Weights of a small GPT-style language model, trained from scratch on English Wikipedia.
Size: 8 layers, 2 heads of 32.
Each number is 128 + 32 x the weight over the matrix's rms, rounded and kept within 0 to 255. Layers, rows and columns count from 0. Numbers have three digits each.

# o: layer 2 attention output (transposed), 64x64, rms 0.549, rows 53-63, columns 0-63
# v: layer 2 attention value, 64x64, rms 0.501, rows 54-63, columns 0-63
# gate: layer 2 MLP gate, 192x64, rms 0.267, rows 0-23, columns 0-63
# up: layer 2 MLP up, 192x64, rms 0.275, rows 0-23, columns 0-63
# down: layer 2 MLP down (transposed), 192x64, rms 0.274, rows 0-23, columns 0-63
o53:090073101173151003098099173166025064109067084133067140134126080033150131173162119112115155160121101046135112108066136154155059121064174133100138150080175133142126184135104127178162111146085127
v54:184154152099151134120128077124070192136061162131135093153201131158143084172133139119137166125127155154095133223116135125100124102108167191093116111146067105068034064081148126118027136116129118
o54:175188131129120129131127057149000134104071171119154096187094127151193079194163145159131142103116169124044156184131116078091137128084178172095117079172084124117028133047134067103071133107108101
v55:164129155118072167109130131112135178131124054180071129160118096082092178120140143129129161124122144129201133088161118162114145188132125129175145109153136019170164074075142108089194165227108184
o55:142180189093098180116116123209117187118152070147093141102130096136121210141148156133125184129106103116145115038165141136101138152168136110168067103150196060177158129062122036094207176163093145
v56:122162143071073129087144103154181126057065133113112110090077048132067080131138116214120190108149163120108124103135125131175118205175132151172139111125139096104069113125153150152130103122140162
o56:143233128098057095090095115169187139074091115116150123119118104115108140182185122159147101101150147127167104057111148137161108204178127167170180100140129097090097098109093179136114134103089141
v57:148127212081176111129108096115137073095100104150152181151127025014143126118097110129099157096133158181148130164182113145180172144174106138057136156087130075166158218115048112145080199098159157
o57:145104230093176092168109089169149131063085134118153152109145082047124158088094083128110149108088188181139125154137144127133153137145108129091165124067155064191111166103022145171089151129200163
v58:129082123145108130167166118212131154123096175058154155112141134099106138096119114060153162187112178107146085117197152119196120138156092154142108135100103161090133038146085000169113119125101148
o58:159145109144102135215158102186152206168085155087147166124116132110137117138142160065199138170145121084187070152140159129190161167092088163110135145056096172103148020109115056162114077116125127
v59:127128153102060118132117145099052160168188163170081133161189154114082155112145128198119124129073130089173121107163105113150151109090102123032084105112098227173139110135125109158068062184102184
o59:131091207100063104143108113120092156161200165128089078175177173183107144096123104181119121132050095092154163084121113088137197122080112149028081180142133218173179084085104126145086086142118175
v60:109119165125153148103084216122156182058042147130075167096139171136106125128211159167099132131123152108166123118019132086165141163160158109094061083133106161168173144166090167110063175105139139
o60:089144121083173124103096187097135175061064164093077126080133135163099134102171206131112155110080112115144101117027127113163192187179123140086039132157080138141143187141156146132081139107158122
v61:096147057086118133150159105145013180152216141162182133167065127118146103093168115084106203125132124130069130109113082113058116179160145130102174118118125107155112097190116180173105173103109061
o61:092108089118157163146103107145068175161218146164125136148131142082115083080161111124127160141145113103058150126133081111098049189127125152094174105142161115154121044141064242197127195065104026
v62:107145217165196159165134186163157103140185083134126085213197117130129081147140134091140137109146158110106126198107125097089098243197055160137098120088089134114154082083077106104138031142150067
o62:098132180164172174141096182185133065171168077118152101220226082137112088144156163078145117098166192105071093191117147083073136203170046157153034107103085117115118136120079069069119007123158113
v63:120104138060194111134096085160193090128152091113061138126196133115072143139117124127108107089168165137078139106118127190011099122100059070129148202149132161147066126117092080129078165180114095
o63:152171118034177071160129116102159083133129126131092137125199122127105134111098138115072076093135147126073147132171208173044121146123096121087177124101132161153085103131164044091122158185163087
gate0:136157087124088111142100183158147047115098117124119113117140118064062125077181129097111139198115126137032171144168160161106173183164130108145093145064094131168137086100193160101086175101037219
up0:121076152144140140131220078160109077116108144168190165130065168113128181108108151117154107118136135137130140128090154164117166119173077148124088084110099132178160141054106144135040148168087111
down0:110169127133120122116100181100084115149155099134131119174115135182114137131199115137073138193160128149112126127098094049177171147066117071161159096088141137129147105152175085122184123185165121
gate1:170207095122134133154068095127144116196143132132096170143124085107128129137108098086154139130105076178129165158143083156110187134136118141098096158115136093107119160182188138134184068120115097
up1:103115049052097115163105127152108135124072118107093116096180086122127054100157122144142209105147125102060119118167123141164103091084102146077116096125100082149166130168164127160131095112128165
down1:111119163159141141100158155098093131120198171117149065147121147139158095111113178120088138142117148135115136135190166103157065151137160168196123125177120156113109083161083125065161128088139170
gate2:187172142161130155128126162157095091140163106150132078094144120163144126106146107123138136142102160212103128074156104139140117141128126190160068177087146139140076089117136155104131136096111153
up2:139163065133102102145110095108104133094110164101146154121123066094093139128104116079057114114105121161166122109137100170127162169117123116087116130143111143103163126141162129154157089102094101
down2:099052183105079072148140146153161150112083111137110169161105157084106134104085102158104134136132074110143173133103126112142110131144102104146181127105087143147140151117084169184136106095065133
gate3:219177147126120102133113157133075071115134078169188099100100152127116153111149107142144092149198082101128140107140143096140145158120109120090153127134087137124184132191102137085105057113154134
up3:144076095147150144142174181111108090136137128154170169177114096135112128209123090133157137094095158185176109149091101151142126096113172167158134090138148129134143105152185122174072106133096164
down3:138080133141149137141127149073076142117099170172123105137176154143130095156133109171085142161130113173081165107215135132125144074174114158178182103171125151136130123140140127164105170148136126
gate4:147118103142189138169159145109125104136169112068137138133097147100099128134128119110176123192154088138100173116167073067150142122158148125084132146116112091101115147160156078117152148175133159
up4:144142103121098090150149194157081123140187163156136135109148080120113131102185136195098131110133130174145123145136067151172147099141106143123123170165153150110077154114206126104155088109151134
down4:149203076139141152140086147146173145109057147093103067088119092100208181139137121101143165116099138128150127173166140132154149171143117124138139078149107145154150096125093136150141107111165142
gate5:201127150111152148176063158168115090159081115238127121073155095141117130163124126100143137190125089074160166184075100154081159174147142163114103055116145122087094134126125117141140104106076069
up5:178100088116157095113131121179162200156114108105150107113157148118101103131093148165173235090148106109142141182112098151170140101122092125128141074148136137113107138199101123135131116119096140
down5:086144103109091127135195109153128102121107101141161145098103129172117147180161174152155122176082145118095152113114075123137091118123104139109084168094145129171162185095188123130150126115184122
gate6:194129157152130146132123180162115162106172163088105113124197077179139128140095090139185125150182091158119171150098095158187103129125101104129149140116130064072152178120138147069070103139115114
up6:134185088122109166186108079153125136140129142099093197159157074154127139117123120120157088111095063231102122184131111119177150107090075128136095121187148119134096205148119176119125126169109104
down6:088112150126111159130066135099144138133104125159124138122110130060091120115158193101197147126078119089150100085099148158092125100106142163093177189137125167159059054202171162131107070082107100
gate7:149133148121123065142133143132184197161133084180137100134144072099124130154112153137144121130117102120116166189107116175203114160159182149104110094119106117129123082125116157098146120123112116
up7:149154114102103091132098133135133107114118121160124134120164089187135138126123152169155132134142152093143095173118134138121148133153083136115119126081184137101106091124172141155153154085107088
down7:116128126104131062109114104125179132125082165110114134085179126105109106073118255126126093138120104131089120130142151080144157118166136142109116129105113117120114117138124155147159086130170120
gate8:129138139113102092233146099117155133173092157136132065057122084134099153132157121125202117139145111094109160138098112128145114163058118069123085120152166110075133157108114149073104140113152115
up8:128082162145101144092148102110138177192085131128072175168124117141109165141115146149155141133167165156196111210160089112088118097138153150111132080093128168226140166123130152095099096154060135
down8:172094063113118142149091140106100113138163134132114084083134121181142117173150035147172143097117146120085157153111138116134163179126105146211172127175107059106071107159130081117118130151148091
gate9:148097121123169079189156125160196159137129137112158099096091141095069112138143132128149143087136084156084144094110123119115146134083161156122101119103089138129123156171108130095149130099143168
up9:147141149080124139125112101091127098163107124136090118188141206116115108148128099141077136119137097102115138113134136131153131100122098169112182138150116101126139137148118032101095135075127144
down9:133114125099202101060138101113105062118121096151155116135104123110057141111128169097100093078102102110112177134097152113180139166155084129197096086101152121145115123137170104123104112164118110
gate10:172173174092175131177135105113193099109169131126141199145114131116159121115132092111138080134123049138128165099128136102172137075112165188147063167074070083063196180167100128136100145119096105
up10:091118116076090106080115115142139181149101134117107178153108140111104136100138123176132129132135125196127150160116129110183107131218156092106111095188170156175076064107118102129144049124132094
down10:071134146169152147113087116174119099152123140116095151103153137123107097148102094164081104130105124097163179209186108133212127144123101163142138174167080084081109134130123169097117123160141079
gate11:201179109102090104180128137164118146167132127182115107119158107120162113158120107120164144069124031132124167124152159154129107132125116129123102162091165134044095162125169202120156086175113123
up11:104119186133070143141140165140099147112091121086096145144087132145136082094180104149050126137112109171095130121130120176125088093091147086143103078129147160114154120069170176076102137167129145
down11:089123139127164180170086136162116138094112091116137144126138193129112136140132096100165183104157062119044142159159176106092174129154117117178105131166121095098104175112114106093159148132089067
gate12:175174143157165110080096173123111109130173074093133152114096107088150099079146072113126121095104040169162139160142063106114171076161096138110160098135087116149141098126084097127118121151111132
up12:035096168065125118098167097131155112154157160121125141083099089106108101104160146138141089125158111108119114163086134083133098085138110137180106097111106123164140168121161043145163151040123102
down12:098145082076081117170147131151128093156090144158111119143137107124116164141073203153124128148118147121086088114084103179127174164179137088127122164156178109090183199162167120166131098086144134
gate13:181157180100135088120111182125107064164142138126134114128127112106072180166159129112104144145097170162105180098090140143084175138115148172133124080041160125143194064163112130086110146079095163
up13:162131094104168116125065133166093144096152122097155125152137142149101123172144138119096102133089167139104101099138106102101148101123104182164141109083099141163110171231143133131169131112112144
down13:045111103104108117136098134165126117130104134188112128163079121116098173142104193158144166162139086131155065094167140125166137152129110119099160123086179163127111137072132145127158101122122154
gate14:139121090170151098117140152137110093085161109131116150142130073124101147135132110085201067181150104154135187085131142141127162153112125119163086181152099149150090103083127142136157130146110181
up14:158143139139121141068102106170167149191118130135164167107137153128112139143137138168130186111043118147117085135061097147131124137078160168115077136103106141090060111103118088151149158160194082
down14:103072077078138139126157146107088089095146113167073108131087122131096071156094082111074115096164108165139053124155118112119157079111143123117123108115180107083135172083073143156139101139051091
gate15:132163090102110147166157094126109126167164121110147143157111139104148147121113121132127155082111098117083192166075106160192168135137103100117125139126167141081129130139132113103152135123145096
up15:114070144186100127158193123135143173092111187132181119171140088105118167141165120154129106087120223066213131156145155126124158144155135154170119126082157113079115113142128186143183161212110086
down15:122091095148104086106087090146093115116171125150175103080122157172111101210140064172120169087118121152082152102129094110082178143127119049146135166159194126137158144091147111131108111094152140
gate16:091149150116123100119173097169086116143127139148197118050100140118130098108110126164121193148175123167096151145102139110134155185103129112150106151122120096088154164107121072095104156098162106
up16:183132100116133108126124126168099117116137157115137125138105113090109129124141170131116133089128138201169136086139081162131155135147115184140089097124165119150136127124113135097128093079135106
down16:115126149118172086137098180133077081108106116156136143118128121139133143115093130142148123124117082088128131158148105131132133087111114168102098112179095100137137121075119119172134167163126078
gate17:100132087145145169149116120099107108136115165151090155172121103117102120149167096091147152105104055134160128142092094086094094049110137132181112094055091052119172118150108099106118038128088141
up17:158075137127145121091088196085095110145145120094130058178120186133092154172149149138163161190120126152121135096162144144153119160076164141212100163090136088132153125094154129129137135088170092
down17:119149142113159180139156111112214159085122173140151116085122154158125153122096086094192104093123141155086050062093206100138164118092161095124141076158067131136120134119161119136096111154125135
gate18:116119091160120137150200113092156103159104108126119126077070086097108107165229113083115140160119062115075182127142166104129113150138133113113118117099069161149137098118160115148100161150121189
up18:202072089126125144117174117106119099154135123092150129121133104104100125139116078157149116156149131137097073096151129164107132162126154108134153202187147087131138180125140100151040136141112162
down18:069089106156117158122177135118156115135110112151183133151135122122144086193212146067125108120091184131124147142181123104164115110104136115119138164085124128153067160174220157143160091150152132
gate19:171183127111122129134053104102160102147158092126113108147147129127135125097156154111171163101139088139126151132126154154144097137054103143132074173084160118158139138105137174132116125171100118
up19:144109092147168123138096140138165128140102112099129161124148143091102111134127151182105105063138189114125152093137133078208098115122138115156182106164103127174093120071135150139137100102159112
down19:119088162176181151111108114117115129091116111097120115113167143140145101119123099123117155133129119103140165151146137140138124103165172165143094116139168106101148120080047112119127133142154125
gate20:128128117093078117153120134124146081110095142153126210147148155151147068106096131135137122155108085153123132105097098116126177155100113101121087138095187122146107163108150085122116114074130056
up20:159147139144080104149114150105032074156128156144180112063155172126103115161094108062074120110107126103126128118080120156076127131127119139143117179118110116107160107172089104130126145137148134
down20:082090105127099131088112081131144181142122122126175157128131092129097111156222126141136110116122112124107174138156129102111155155109086113152117117110201144157099130125146110132104124136139052
gate21:091178139101110185182091162118156055110103171135153114094119138094126077089095089135116151188096084156059183105110170101143126181099166085135109116106119092087160106144102146077126150144126087
up21:146150062178123146039053202111075077114079145163176152095150162141142128108124115115120200182118133159188122112162107165092207081174049151112150133146111142218085121140126108185150181098127147
down21:124132152080177087179085117151121128055133142046144108101167175104153125184099150071143068148116194105094161179046169158190095151173195153141093143136115130123140141158127189167103107103070102
gate22:101097095133114156143090123102167135167107116105145141114170136095111135167112082085158174153058127120075142150128128153147156115131126107135074088121089101055162131108088142134188117173102193
up22:103087088151107102122176155154145148117167127086118119101158151130094159102112098177045119099098132152066125068140152163145084156119161176146121173093096108118098155133104136114071063107138182
down22:154073114160146114154092126131152130122111133136136106082162155091100079119160189135172041134132098088118114113131093122168144074115120154167125124174114142094159125199139100106128129149133084
gate23:130173092113115106120118170117121109164095100100152135102140113108106061151123129086147106152082075174153199112105188173151182168108078139095091127078144074130165092154179144131136116112074159
up23:107119147110183128146118120079113209147103165123135137129155097157202122117146139121113114106178133171176136187153179136131079067127135146128079100122145138138144140156133142164135092122191116
down23:121140105102146064160111110181120155115104089136134147133130114093078126112141193112158145147092129077115055110134111151133141184155152113101155096139112085154152131160131164096164069114085111